{
  "num_attention_heads": 4,
  "hidden_act": "swiglu",
  "norm_eps": 1e-06,
  "rope_theta": 10000.0,
  "qk_norm": true,
  "bias": "none",
  "tie_word_embeddings": false,
  "optimizer": "muon_variant",
  "beta1": 0.95,
  "final_lr_fraction": 0.1,
  "batch_tokens": [8192, 16384],
  "doc_mask": false,
  "dataset": "wikipedia_en"
}
Each number is 500 + 40 x the weight over its row's rms, rounded and kept within 0 to 999. Layers, rows and columns count from 0. Numbers have three digits each. The size before them is the row's rms in percent of the matrix's.

# layer 2 MLP gate, 320x128, rms 0.374, rows 110-181, columns 0-63
104:431520563526488518443495464460495427583550559514465434587505519477456553560501477504506433419514524431533552472514438555511499539428543525536487540463541433520463590521519512478455442511515455
095:433457461498473501513492481488484537475475488431533551541570521543523529492455453456506446508509473518469495479463533482499519545503523502515420554511563460452495433466451484459519494510400507
103:445476417495569510536561457498503491563480537479544526531496504459491476481458479527422504587481541493536462440489451574398442470538495463468603500502476480562495485447470557548520547543495505
095:495536534500464483487512531504506471517532490487530469552510537442520535502480513505539516384476489518478477418446496494525552428457451484508501441530482513413504536516486542523440479479498469
109:517505524488497475471479521507500467567494459439516500480522514460517483479551545572499488510449546460480451476517520469545459562399535578492437499483476451439469540524547483543546566635479452
098:552475485474428437482488498585560512473508517496482502518517454513443510508468503517601433447469482415480470427547492525489466548439519477538426506510545430448484500485453591524478460522535517
099:504528525437477508527445405529542533531517464448492474527526457452511522511502540496528417477552491560485467459535534405449457629553464516463508530496488432504516464507497504513522536472455482
097:441467549516515498479434456551485489511518486520525572542507531552422519502436518488423447553507412473477545497496446546566573486398488492562506482477506510522523525488548448518495542552483500
096:472494502461495439579472574548440502502508509531510500483518509546505562536402457507529492522468512428402549494431423559469550492488542475564451538497531496547537491520450453462513442545524508
104:467464380489507490460511488532514442537512563426468474529557456523550443556519514543451494507516560468498495407424554566475539470509535494490536524516495492556527479513489461520578465471547522
088:516571453508497458490584538556538528506542471482482444458556495485405455538555479478471562463464498554481514466508513499512502433516514466402553515545498556539509502572489534512511516492486495
097:476560562486514516501513482454551400523495551502529508534538481594436491491482495453489440482456430511469506494468474508534496454468477510451495528539496508566499504544495468552491538507417463
108:451550536479413546523548555457572517536508540471487478497569492470542484415569512457506445502519532512512534465479516522538418516470490510451497520484431528460496461526549447469464562551500502
097:485468517516523527451472525552513446443510513509486512500496589553525432550519487492481513503479547521414524556456450464507568473460485440548484522498499513516586484413510485559527476510567495
103:485499514420511500469551474618469559569493511516499446487508529510390489484485531544574534493547478513483540543501489541471528442455424523440518488473490500485570517429525454551502521553483519
102:408496482485464550514580529428460511556483489478469560489465523525383451500477448473597532541488553483528490508535490522465537502430463571475495532534511476451548504502481507483435502464507526
095:519532423520467474566499544456521427519510515472520515501452521481573432437486482497446503490541480451503453528509508476452504486529456550424599556562461538442467477555602530516493532506476518
092:521551494560499488503600478526450531444480518465492565519500512559494488494520479431483507488484470524508455550434503476409482439448485574514497456482447486500517582490550537498478557429562478
081:488502483456483499437460565503412457536498537445542520555502576493509497456501492472442529504480505464422501343484542497492553501470501465509479529475513563484511514478460554539495564519501430
107:475511511519508537491575502464497557519542508597495517473482475416486526569482414501500446431450545447434510449462532505519552472546490474497527541485547482534463493485492462395496492509510542
099:512546442533524484557506528495512538606434488535479463502533468487517530506554513493532546540488496467534486498467500490442536476495494537482553539517471452476507545487377459518499513531546495
102:522479571511516440513432490389527502565469499450512521474431457486503493512458551459516503567462514546515498472461524568453498450586460566431548496492491532491565443528510432482554530544459525
103:470516551491491474486460469463484461499448508423519513522503559518456456515488521591505540489522539458525497437504460475559542558494529565513441396466439454479445551464505556488468493533533530
105:408466426501500484449533567540497510531492568473530467550507564540493579493559474516533547555506470487492543498446518478421461482565484549491468517503422468474489460557432502466464485489518461
091:545519450515512486504388480471464516516523529425453548525466522437516446518483445507478484432535492548495477453547484458554470462504519524553554502472475501485593546492404525527485480486445473
091:543509545499442490508534549503534449539464489546467481528441548547522489492516501523477484527517429538555479405494499419516480445545533508519466520400531474490468468478533554547458545506543445
087:573449556427501407558594463503526511581508503452560432443549478505446487481516470422537410431481520523435518495483495517509520492464416475467514480506481466438470509523527492552510523465525474
095:497504438495499520502520430551546502471499550459487570462456617441465462490542532538505482530539487574489454573512509504461516464518472456493546454506432525582535435549505425487532493477510553
098:547469501410465476447502501460541441572498552518496469483572458566464531500480596461543512465477542536501511542476578520514409465556470501497519497448494483474520478475471493514512520536483479
099:457453452481495515443549486492516475557515483494509437519504469598476552500513458484513470532476564542494455491518451479471467470483493421510537497509468483569534519552506519461509480447468453
097:437482468545545517468450512569495439554518551494494436508440548549493477502531482507520433520529515536486577496491559599447486483462522528456568483487484486548452491502493503517522496532459546
100:485517479460523527457431508599551518456500552538510438499579503556503482487531507503587470498418503477531531518459494498431381477487451533491478565482498468447474492551442447447532519444485494
104:490392502462471515472461468543533470490508491549494480452456539500499534524553495569489415448506507409426598509549497543532457477508497519556455474470539487554450492484463478496478532461402517
104:445539503531515481523488506488587481513500483537525500560479585474480522622494510614495565484451516524514563498476545469489531523579537505421462475466499431541504499429508495366438424463519499
102:586512486533433576541532515511411529482547499427567520471511517529499503527475466457532569545549494503451528450435454519492443468438523538462499553488495526408492516541586421513499558515464483
099:606484482428544506489532546509529475486457517549514451527533555474471458495491480479469546463541434511501518468488570620462499493518484485492464488477450494520556498490517400459449511483437512
100:459471470536475531564415462477522422477442575550466499504497471553544486515536548499521524492459591378500524552481494544515498494549473454493499450530469452444464600476500531521543507515530500
102:484521407501478512489480528501554543509481467542493459502464518462505469495534462500502481472469531444485464543475521489456458482536461482503512432472507441497545495582578488485547562521491536
102:557496516531559534415519536547516448577500482516514454548520569484558525483538520539467528434522369457530490514522548512449549499450510507474540525484491501511523513496537521499436513544473470
094:469529518601462451538508450520492500518558521562537556521516583450562480515492527557494503554499535532530531437467464456445515538554448550485549467486478474540531465523446514463465421540539474
107:423479490516485590561492590543531481525463487521554490461524509621495501547512451463459530497509487508465472449508493485461536523478548544488556453455458526449483481447525483507506503554455449
102:485553536496485474520540538443461448417474515541462555471527500537459576462482530494435509499440460498435489511464536529506501490509518546486578542522536482482521503534527520505369498526500469
095:501512476499462495383538517475516445508471578416525526531486519513562492564484560447581507564478503495474482505486484547552533484472437506584438575545502490481496494434598515484530564523475502
102:520531494580459498482507530501602508523530530557450530462491519531514481411460462557466457455525450533400512553557507444468455469530525550559563471540496572515551473467486487545546431476387566
105:538459562433543476484551446511478502552469500569511472500527499488494465408582501525502489550529491524490530444460479570513507480427476492556543511517523483481476515501565491479456523567502465
111:526478583505525537548523451496453542523395555539528519526512525521608531499450489463384494392535497442580503496525456469455560517518565540532465479478508497494489509536497532497539463489532460
097:477480473509544499542539471519543506546447534537519497610555528570477457483542531512473565500461484505423555497439543488479368484445514481483546514463535497486500475543497481410542515501443465
105:521535488420471529502444489553588568554488498535492454516493550483493480437525535524555500436520545503419476480475514477556526449503517438516522482494458423484570468525493575474478512551480465
101:452513509504506502510480427519509507495471525495463508499473567381525493595558488515564484475554495447521471548464415510458563470526450575436509471497500476575436526533504493402459539503471475
096:502515425477457539517529426544555481507521536563574484528556524563468477440465535490466499557511496466524477513501478532502511487522577530480465542495481504539492549536458480551490487537585441
097:604483475490526450545485540531485527518499523545495564516504511465500468545561491589454471445461474553507474495523476432446530464482461440522536470451439512485457545462498504463494466491442531
104:514467596532498488452526475517614531511461532535517476540458434491440495475545488460501476503417452518464508550552511521455437530512531504506474548452506453410507524525497439505510545500512446
097:523492459514519533540449493513506398535524451497482477561459577524478450499537466468438447501538556539546521464561457511513511424523529464440550475463470495461483450518521479431510522478426428
110:475562536555507497454542441505485475527380542443545471522544555501526546506447517449529451558511481496601487456476489474455512484575427571474468511474428539551549524516475502522453482511483556
105:566515467520571503539499493480544478444534506439491545508502480425577432434471498440528537492548508495444466429506497486439515612478477534568563531515434517520498456446515508488491545386467460
095:510452508428477498470448521547511490490553457533516480504513546516461564484536447477502447499504447532445624571492519558456507499458565478582487445543510517536477489509493418466476485510501411
103:411580457419490490520462439446554451469521469479578540484501482469487515509443493525499461522519541508478433502450532481471519504528570562481542389473479510505532486462535460527491454577443547
100:461585510548473385481494499487563551482435500554450434485504449511466490518500514495530449495511445598491565499524483482517489472483474465546490541447512457524475543562521526466465544538501422
109:557485424556466492475530488464463544429435548404447523558525466567580451533577517490479517561499560425542514452487497517413481515492428531460524484475522409525564499517551535526457556486570505
112:499547463491425488527463472462553417506509442498556518518528544489522564572548520505525475395489525460527517474463533463472465517494452561485546476528509517486462543489534481463526521501499538
103:508499506477455526487524512472532456548520526609550475524415509524457508480485415469511497459505515451545552539528442543482387455505520477539564466520549487516470495527501474485488487446426499
099:509480524527488429512487473552530507427616531453531507453485491489457566503457569512516508532468501612502484457493465468444485544494449531474497493478439516492500489575518491500428514498515467
109:495590546496441525480500533528512543495499592553495474487493541507463490562503437542496475486514467521456464506482472432500528533517563465471501509472501450468621557494489599482541451453537531
093:510510442501507514518509566485506499507517486520486454477444476559448546527562524446571440568400485492466463486522499519512588484449511449514551503442528479451478524547498496503546530431498516
095:470508460505482505546555461515464495468456505517530483530410584438436574555544474469461508495498519499593459466504472441479553488492511516515495531458395469534490495515504556524484476496517550
093:430457447517522570468574480542490477495445532525568552563515557436464513427477530489440479458511440509544530442457556465496539521503541476469554477482488510461570433523524534542554481410477527
099:500502432471506536552478525454447525535563452516445551467518464482544478385471502551489491482494496441409493483494472493514544507498536483522524520426504495460509459468490560549468472529510531
105:495445443448531455579454553619513455487433556564530477513532474534516478463487528421440518497443493470537520427533512499530516525536470493522506445476498524482521477454500535486422526530489444
108:545557463500492401485478612476576510439480575473543556521455470442495537511552543451543556512467526472518419459517537465495547586533498491535449519515459454438505551480548507466483517446465519
099:518485514505451434491504500522471462480480519474490500603537542489559452525509506496485513480580559558503445456564478455513525502484476535444528465477446534498523455441525501468459431549495431
104:514512490496470464549545463508530503519478566509557548454474526510510525493522524445498435530412442588423496486513551472452427509483428515455508554513531476467557517435593485568448496513471491
103:468560533507483519525537441473485492521536531499395529503465525506511590484524458503536427416452489501428506474553468492549448486416516531512493503499532501511527428484463517497517467486510409
# layer 2 MLP up, 320x128, rms 0.388, rows 110-180, columns 0-63
104:515487540510468576571505539547502495442506456508450515503459445523578560517514445413498471483454487448482524485532534507519446540550492601481541523535446513480492553513521494485523540480467490
091:490495537476541493409513515534464527510428485486513431479515496626489455470548484489534445536531522504461559550469505550466547535389523525510395505521542475464519463494588443526516520487578493
107:477575485519495512512436552527567430511457464528475457475481455549578467506525437479450537502505434533406561543489470481479510492463523530527500530474446528471474483467504455486514551551494504
100:539514455393415550511462529560456465581528640531516512519545536405544424514477502456482509482510450538532483463553531462450482529493489495515510496499474516498498458540520546517551441498451550
110:509587515469430517475473406513459514498511476531494504500470509437443499481456488541454467476570535551434574431558618528469536536503525550481560612503489579481534496488426496445511582537445503
098:508476583457594491471475471483529501547467490540523445517485446544466610535524495454456489459488503579513507509517501534483399468518492532471549510514495521489467475535448511518524536390491511
096:379524478504416525491523524507473491502533414497529548516545454510548496541544481528556534548491476499496536413527510475505472478513479485507519543491540570502504458446530439494477471558471494
099:521511535534506537469516519536452492520560504549518488485514565488481503556465489463523556470427459442489567562443495513526557497544510528582524452459498488449502518546453500572533499378527504
094:508503563554438434535507479540568476510488577507497519458467550501520489493531501507471497546405462522491519549495368557530480474554430518513530499518564455560440474520457500446488489492489533
097:525537530448484459525496478552503476539468581476467505456578511511511553559459475515468496485530516480469551473509552516494511530537473484500481486451489555606454490534575551458455530545489522
092:461498476500500471402532536462547521462510474557423547477539459508462524592539512530438484501511549512512487569451523468482508466497467490496511439529448535563509506540461563451516515487477537
103:449476510549499506460414437502532498531515529485463487457508472546526481513565461508548530517500447534512516537551434505457451503500499466527552497478525502532515475611484526510492525475517500
096:592526512500423507555497480518524557462508572516491461508491483478528460523487542479453463396573478514441549511508465504499504486551495511468492497468471492590578490520463528490547468498516497
107:494540515535521455533517508482508494570483414503454464544552545485488463511458532518521576493465589470473486523550492483479510497502477459450510484513453523512591490498439524553503436564521512
100:560510536520491466466533531447482535496568502528462519521549483549572510505561520454521453517506526526500455447497470513541474436487508510467491492540525488518447504528448485455550524431492543
104:526574526478437481457475491529483482463515550423480490480506429531486534548462566496556503477526487525503500513536524460441443547572486522468482530436474544503441518512429567441418449470499467
106:457480520427527520513474416497473494476556499445550457524502508531477487471492514516543516556530556438494436496524453495438565457488457511416574466526513561508508490500479521530418499557528434
100:505484521486462531529439503511546569543516469575436479434459455497479494490502449549509509499524489524455475523543481479543491518429505518457447497553480510416501520517547454483502490566572548
083:438475463522517495466549454557498470494525502471549455480522563474519385530427455583517491451559568526508443476484461519501464495562511463481490475460476499540457453457456562547505501451468471
108:539484596433522501505475452503545483541533496528447476527460594557584455501472477538546487479541480506532505593500558407465495532465473517612499490524509467459469529501483466491468523498394472
103:468453489544516411496527488539516493467435484540525509510490477592510462559543475421485501555506448520493463560501442459493500555457474582478525587477544475540536592422481493513533449519507545
097:469477447498452540478461464507494429515466482510471497515451494413512421553498523522511518496489558517468509478495469508468497501455503518502579574521503526531418508467427509475474487479520490
096:452479424477530522483597525451510502463451536538558396519446530458424519584493481493524526546520531524493492471463504560489518529458421471463561538542510465522514454475501458550556502484495472
110:529514460512505499532451477498561504547519432495428521484489510468485446476489452477480447579484489528439474540527507484491435461446499528553471538522551514487392514517536417433537542430441467
099:444476541483481543526479493464519506508346397487512529446499482528553468504512530598447469550571473448504527466424546496505573505525449456489492507507489513556438411536568543460472528554461447
094:449578475502512493517500460472524435448468563485520506514520474463462510469531499359529484513478533532480507516519483506554421471463501513503499547539521452553408534496506515370484551501424512
099:458525508556496494543462490543551543458512494525486479476536454496518509457410481423489544457517586512552536551456562491513480573450482457574488473490517541438531550523496439554399553486480488
097:574490461554504453522492418494480517462492526537476506454423481565467436491576508479398498498498462550483522509460505529497604539472514602500484530441464528476480490474486479514478455523537445
094:549489441544572484551508507598483512525559469474424510533455431491479465444523429498479491541502486463544449469482488504485491476500530494540492552559576480490547464486496443473496464489498454
102:473471486479518512435548466506499564440472525471513475556596540635441476505522480456530468479490509566486480538501493521501533470459449541565436454445492443422522447539546458428504485498504541
092:450506583519491519542455496435507527549500498467534510463482474379466489482500537531534486541408524527566504496541440474490461475499462490534535486512488514470470475523459517451503532477518600
105:433514491516510467525485475514421422521489550473488486502515496525539458526468473508496502524513582448423562480456484491516591536506514477456481487581498435525471536475443520426555531402537464
098:583505494537577484580484512477470485537454492530489453472578496553543466457497549521538506494454475519476493496538484508458543529424560498549457442474500472429463539488455532523426486524489441
106:504467525552453554457557563496429488535491557505539496472488497482479541407490472516443521555452472486523515457573509439544492504472492487542542445464513501480458551464491499539498504513540492
103:519545540489530534561474420555535486465486549504500478550460562523540464454546476508527556470494543479525473535458526470461515541486467477507485493427465508502536488453498532493551479547518479
098:483452429584511459457465479515441465528498427469554485511571504444544513543509453501514564486457505468505513448500519542480509483470436447438554473512545575565529535465484532537457488520519437
098:509635479521509525483434550523531500495499455505527525511538469445450458462479527535578497527509479508485549539515535521551518507442550487495508459443493423475502590460413476479463518464472457
108:490470517539474507527472447529535486509520522508442534523497481557527499425473475462399505432527550470460533581485561499469467453525507454485469577531527472566510498556419443520498469531467509
098:534520468541493501525510441507479518458540491478537500530551453471487512546501448504441497516509505494462494480490521485458388557518554529444449493442535530512514503488507457499516509515547535
098:524521532455540477451543457542523493527572443519492471455403489487494511497505498567515477458480575409447543531585551480545500516541481506428423502523508457511572517530477536474530507529494526
105:490453552554553528579503476534512495448453527487497474627477533453481532491453478517503482512520500483517463503483560474602536507523482499482510483400501444515527477480484573452485492461481535
090:489471461507493567511489553475516453504560497480511436514477483450477471458528522536511475498558522494465567572464492517524450522476520527546443467497582499557512493479547453369551510574448475
091:472528566534499511478471515541566524498477404450479604550551482459486478558391416462540501460518420506454469472543507513539448465488509483538497570581536449522484544515490476455502488499441436
102:450443480570494550505520617524475516496497549548441482493431514470389515545456517515493499488500518445543492427475483520517486483461547574555456532514515528509408527502525511497492476554538443
114:471440457524433526509573467541471550545428486537500474512461485527524577501480527534569450482491446551527473513454496531472481467488519493485549552493497470514467482476585476423451457499469499
099:516457537543592485526507537512481490496497430511500461499475561527520423474413583470456514456572489503410522523534527477489515481469489442490520534500472450448545486507495510511514489548493503
099:503443492494500558451517472516482529436521472431495413492529478568535437467494495480540523542532603576555499449573512530478518511482506598486546519485505445530505497479534538573467486475490536
095:455495427505479458488471446482509499558517559517509509561520501450490550522529519543537479480491480556541563545521511509466449564473479423491548510429525465517483488553496518482515588592507527
106:542440481506488509560478496460483585490471463447554587449520506492547520451473552553430505510504528466461519537465608514455462559542591564513480516506485430539530497496463484485429528488475494
086:589558543435478433372474513541436468547465503458502537435540491487519504513438511507503465513425487445461570506456489457528482466592476525470457453479476521529557474571534535446513469470457535
106:547452516531463506467497524426450554536534448463498447429517457448469482462543503550517473518536517529479586445523567515499499495514512518461467551491538479454529515493531501480489434605514508
097:497520538579424475505520476477465576502518537526499498545487478477480507526522475536492468447496457575491428484498551466538430511473463494545590506537461440505562452483563485472453492466517549
107:444551526470448532461541514405481531501507508522494541477489483544483455542580456528498556539540539529413502554549454516487513539457551513466476491585443473484471524473520463446471517545442493
110:509472519459541549501433497537482543483485541527461420530504491544459494534467509579538499470487492466546473486505448511500472519552549537514447497566540501411539480557454532483489500476451460
106:487428539541492531529477489495495575471472561512491534478476568564509461526511461524488439527573511504581448555547489563486515476485503537479426495510425520526532513453503485505456509439473512
102:494544505463453537490488545524505509549461452482480402461499509539462510439545523510532461502445521522460443530523576460522514498514594498434548484514512461478450471452439444470574493467520468
094:556415513482501535609494470489523427409525517485451528523486510510485580511433560428543537499495516478501541553474446560497501524449489431554556497474509521512511499520562490527546509511423521
095:499482551487431441438534557491474598494550527541538540352550433448470511489488504497407523481491506493555513512532406482572465549513487519454462495432518491535504510465622468494475490543561523
100:520494429502515501425457512510449537465510482388438577595498510482486487511535453486472522528484521465489505495462439490505552490461467493535507491531555455516548480490512557470476436542583530
111:463513437484491511548525508465542451442510534503564489540481551454500502536473439447531495497505506397522584523424453511485526538456474455573486411506491508499452536489574448454538522503444516
111:446490478464580542466527437557485492475541493488476456483513491466570503449565568552543445501540506485465528534489455431552481509477500425556516520486507572509542552517493529435558523519538501
086:508429509435537435454499496453514512588574551448508445518454521510522502380479512497464452433566478523444515496553493581452584539498521501525465585426520536488527470465484527544502487437578510
111:484535500476449551491501491581485555507516547525489430510553524503567526472522561483538558542524536480469571502438579465506561486564529471508441491396515525500466416475479500574449458542486495
099:466484477464468457531492552547499569500524619458543500441545465438589585552547467470460518550508518498450504481440497460475481526499519485494485522488485514499499416476510498473489580535475462
093:429459456479448500493539528498494476475502480533496476479460554578472471512511552490540523437490559471472544464521496476424486544509471516471453452494532470473499540574505532564524470573551543
096:475495465483557536555550476510442530524493480510527493544482517437486523419483480456419588523446452429540560513557459500511533510560465511555528513533492440549565452526501509511474557506569482
107:533458470519474478491515468552519415505507450495493530623521478496524467538467469386559494490550553534438478509502505502494500483486528562514496570517552523457501414563494553516441456492478490
108:422499496483501456513551447487546449512511500482494466494516449450456496474541542522525442467511510538484471520482495509549510525531542501454455496440582533539445495469475551533571506460401505
098:439529490510450499499529512459519429457526560530487486539501469556490470524466492569471521443508494504568471425537468511475523519503515471466518473511491448434514537475497555555428476480546542
100:443530532595494489529489499454541465435496441486515479513489488470530558554551525491512438489531528528520422496534475440510503528529506488473486549438407447459485495490529488471499456525484502
099:534499487497481480473470541435472491545546558553471496466496527553502465484490501371446537489521477553545491522435414542472474522481556471543476529541491463522530526539513510487458466552510460
# layer 2 MLP down (transposed), 320x128, rms 0.681, rows 110-180, columns 0-63
091:549528525539554452527552583533517495488516488461474523467507534620516530511504491554464490527486450522484476573494478533559561509477532477494475473440552422524477481481508540408520474445456541
099:464464503436556521425474433522514587478524474442480509495377445577543465518505518481527462512562488522533487460485529489566447548566550500487456459511489509474455556509469495481502426483505521
104:457528460378516418514501467537526473501557482566500514534463480462435475450458484494546493525509476438509554517487418488558568521452475478483497501528504451509524494548500459485476526480487528
101:467528514540479502522573541513508515454449562476519476430486551504516528463541486495516502462495524443500559541531465497554498502523486500496469448506552448550405562512506437514542466558456446
097:540426484515426461557549495543562500499482482477425513456485524538521498499514427499537483531500533514537503562496507583551497487476517456594525499549506499488545479520486531469425482504520530
101:494511545549479487503468486453424441542468506545509509530523547487465562537473538530491517484492455578537534580487472490508522450522487504444451466463507522447454572543470436533471529475489491
096:509506583460453474507572512491449447526532513554527501460517505534376519437489525497530462463476457483488493451488506496513480484482538565447484478575462495527451509496492500503540511450470492
104:552472492460524562516483378476598539500525479498574501535442465489510520532460506482518517470454484513468469529499470521486547543453569487488432499431481458485565526484511530504468478494467472
098:529494513534530550437499504436569478473469521439457483527524532591489450507506478442531540489534516511528506437399594481459470491501526494556512482449454520445529462522475434499458465485448552
107:576510437566519493506443484523432517509445531477564468550513509455444532560493511531498497487518504497477513418473477499545546541497528438507546533424486580481545452560498504545510431425479476
085:502487501527506539580496534523438504515450496477541555518499571508621513504499535512548531416515531483505534431489464519593534520556449491522585476490491471449480465514553499401488498501393510
105:502496447525579544537520505522523535504569456494430518525483462521485498498535542560423496504524523518453480493499462508461596504558497526549502548567508443519468462494489558514538439493474452
098:482445542520509467508467461467475453519536461473510550494482461494444560541473415454484506491525510547484505512522499417492531478491535464586524546438479489521495525540530507451491448499429606
101:517466530446463555420488499545528592501438548426465490410471449499474413541500551436456505450483481504514478484488513514480553527557522494547481541488517475491478549485522589423516464491509475
097:508460500496469485551468414461490524464557460476463421492428555491517474447496528512501530478509542571527533459502626481533514547444443515512509492501494520468485539510534467504456569490468510
101:551491478545468604504482526481528566511523537509438502460540527483463549447520501489498541533513427481440424530483482522537511495482529497459599518478458508464475494489469472542541555468475493
094:492492443484460512530482476515528465495511490496557514539493545526527550479464455546528535499486408480517532518492497470444528523462442535517531485549535547449551481501497458488465520506539562
097:504496472516474487493451580460559516485513481429399486508462520509486418454489561488519521428503492484457577516529524491550506576500558430484500485544536521478434471443415575466585396449493480
098:498460485418455487500528429495521513543552434560499452551520401521430513516487450540498538551513498479510480510534494485525554515571524470483552459546508464450465494536529472484503555520520466
097:487611571601483473494555460513545550483547507506485517476549472441493517463505595479506625503492462478441516542550480509524521520509480477453522431504455451551510471478482505516476538429472437
102:505572476487407496502463479493531573442491487478490411496468517540565434480480517505465455517483555549504525436496557550483534546435583484502500432498448471473540475512483486502561493459511534
090:484425518562438484574468536510524557497522491557495483496538490509520469493558591545531491454466473479508548469447472616475477483499479498485436548433571486490474463490568500531584582570538464
103:537465472547506525528443539457472468470515512529482530520579476513520412486520458542482478453497481498437483510481537533382496516415496501483522514434485484490483513508502509508515515470473540
110:493451501420477502458532503528514519509477538473545510556583576530490513499511489553460512430524467440547470524493472489521484498498516536496483544455492530538430473499520504430545471491437491
095:515466515524498538513531513533517515459513498545476521528485495410460542485558499496498512472420462532500500468449443492502513558444516505460543468480451496496523542503543510539524516561454541
095:494419509478456523468516537506484509522466441476517531442510539520532504561474476490532378502538452503523498506474541454546519429464481521473504496429528521584496516459504458530453464501516527
098:520475455550553547521524489494461573446489490472521538553572581474564457477517483458523473544575396507509557502469464449488519433447526488533543522503527506490498562540553503500458513588465413
101:508511522453483511523502519469372523528593514461488518495483483486481523536499549463476445548495498540469504476527482537420483481539497444504501545606446499505529426458543451559480556472480456
093:503484500539518535497557474482508462492529484469563459509526508493451542573482413439475536477466572486510582509533500524539411426543439483476484473488402485437507512530520527447507471528530489
101:513526439518495436522522467480515463487582459605438452515552507444514547512531515561551465498546522499512511394438443532471515492428517518492488479497557508445567477484467493503529463495535518
091:525500480517519498444435456572527438479506484495546480547538543465459500554490476489467431491574416550516463475491534397479490517482522491506454481481436557485534434515523533537502487556541464
096:538566495534521552484529493445498487513500550455458465450545486533500494481514487518453529451489509414473491465451509488481480489520438470462525441562484526488499559501488497428516500488603449
105:471448507458510482488444473525550508445528537404534535478385493463561489520495461465507505454569449505481569545466534543504485579486519522512562396477529472542459482512474521500541537447447511
098:511516566456544483570405447518489469545494405568497470544457425510481526538434496501495556467527470487550474483523542502475502531494477476421474549505427511484553443519450432519418542474526430
095:585511516467506544496544511534487471509435442420499482481508455491531457514515518501439475513588480468585535463534506442488522491502438532506480437540471576472461486507464433562507543526429528
103:436491489539537482498492522569511466471492543429439502470524493490480446518505527500539519457512480511483445480580458490492513461519525554541384469512560509550486496501525496585483504508501468
103:495457480574442481528552535448490449485516556532525455476442524435541494459521595445493497484446519413507510495541550498490535585454419491468491538535511504525595548530561522488478433537491481
100:508410475531449438516543532491473550466567525518456506491563490483514513501515544444518457495507428520530484522458491531523543488442506518509530567474492531461596465593468449522510571454465498
103:444550506541508467530472593516555516514500475446502469471555488541500493525446515415516557554510596496456521520476495504450469508484522493414520505471535513470515541546452478503466501392511508
090:478497470490566502531512531506484484481445472474506486482501413538512489512554494478479521591556461540484493466504467526509540546496503431463504461580555482557532444444575499503496534459464520
105:483474499399397545553531568517493445537483490541525503478494436461421478490456563478472484473512518525496486508500522507466523533471468520485412568475471514451450563463465466457575522475500560
102:470499511521504476443536497594501488517561521478524519556544489445555466482530470453449519494550642529521565469519503538470507526429446485507484508541478531511516574498472517509570486479430498
100:488466494480444481462537502485492426485506489498537505537509543502501619549539493462438533544500413550525456483515442478473530540430509466501576504510472528486507465515422449504586516544569399
091:469477579506504504528443530534490521530532499509460534501507420481515469489501430481576474471463430555486446478493482546482492456516529542518430543462546506443506506462523481519499518529459597
104:524509466440503472439565509491469603502489554500486467600500528567533539474529462510543520510478453534516492549523508430552511492488493487502582516513472472540437445454568475441473518514504513
092:507487520455502504568533527500547539464487518472457537464534547556475494438495524560490509473524476473492548580431535570479484540459470586476578448528501532451511473528524614484529510525523545
100:483512466550515399498537489558567493535467446502497459548549521514574511497432548525489596517459511549425486499427525472502526533525550499479439532442478523471536432548458561468545568480550452
093:517466483506505516511433467548584400587521517516538545508505449458480527543450456527506473514596506501494499480521476447599509479462526473458500509566481492554414487469489591500502501455488545
098:500533499505541507583539486444535478505517504524540560584496563454556483553500516487471419533493490519493493431523529469533489500476477465485478432477521544468382517458557540486485499504435520
088:437469544508544579472500527502534579424510550464441522538498475552427449434477521469472536507432472504495496522516462453491563469478493544524550585507527495500436511514501564511494545506523425
120:520530454592536544527506487514515463414520457521532518515488551447424516491414482549515450469504461510505543483506476517489489534461559424475631491517503477478454514512494481521491506545469488
098:528541509462479490462547502505501553508543466432478547559520557485495504567572530500520510435467397560468540447483394466502538481536510490587457476484532580488497425490448478503489448568509492
095:458476480505520446497474490511493474485461524508484480488540571547448498500513547474543380464469477561522511509514478472492511404542502475381541435513465442515472562480503475508524503523549463
100:522500488522500488474532508466582529521525494498470569495575489548465421523517565466561520560525454492499510464522510574456556429462471477510468494448521488489549454509533462504451467471540408
098:489559491467509615537557514541531520461504519525454429491549438495437497521503435583442484474507434481467485557508454529445502505483476414611522486476466490455458491513487515460476541475501522
102:520457476476556473560472447476570556534557476481492501532446431543535446491488557475484498454518543468496457542508485584474517505500472393488514417580477438504540505500509513485480468473513455
088:462456473520491502471493484485538481508404530480596510443476463579567481576542429548475484498541434520451527527523546495500557512557540462504443533500530450504452499527412489424434429470518510
104:487476508508549527544494488473516494445487499518458492509461478510527529502541439490555608460484437527453602473460516511428490497511521526548509516577494508489551496496485491477438440566449515
105:488415537442454502536553461459511490462529513493514557435434479409451477365470484529530544470515451508458491543498492519521463484513515558531603489384520584491539503483514526514483475452475565
121:535537552481501497479517435522464506497608531493492512461476523464463506430488537477531568485470472435515406486539502495537426532481448511475461538555466553493515445581518576531494517557538417
108:552466495511512530463447506470519471473439586453517482501546509587460475536452459531480471560425497479504509425545539532460479476462552447430513519556471560473512527487494523530460528487517469
104:501469533529482496559488444569474517500517450454470474499519488418529495551490489545545601447469517494510443516560571457474437497507410486516502494503580554490508515501489446487501511460504502
103:576490509425488469519449444514520495525524484525549577496502515540446487463519564524556481451541541567508426508476492532547518518519502476507432466570480539500456508495405506502544492502498484
100:491436524489424501416428438473564493535419576515482506532553480486456491480456456574477496474522468505566463510554532527419464477518457547474455473489437509577475491481604535572453527535478499
106:475537505508538453497490500480433520509470442488566484464465442591527503476559541470489553462500527537542534531442510492509475525479528500371452527540434580480539480477487463453418507486499473
099:483466413502480517486521561466480504483508507486516585548507574462439513455423578463501417516485545460525474520495447522550468515442577480499485505486454534551456559472519474476460493496421566
099:491502540487505416501478527453496526518477547531578509506458471546541510442528519527534483492537456501448455525482492456542565503552569481541505516476503464561495416504527571431531509481386525
107:562482594460425500552542441481498525514508525512395452452521526491492482512487562523524512457527514515532486522501472510450569472421455466439432513502526535479511507529512507517502524551576525
105:523481510497495489519503475465446524536404545589501537512533524482459528459528487487499458481509502461490505519484538549560440498482494556515501486525541508549496534541510447503517496582540517
096:409485500542538508481470465459448524529494472485476480542503535497477496489518556463442537489520512454500523549456524432508577505439501504561491594497411494498486436475509433591458549478506496
099:493483420594514531478507523503549524508459442473521539472448497523525529546532464490485556503486507503523529531471472467558517513437506521457494511546487452512436453510441435535462524470519438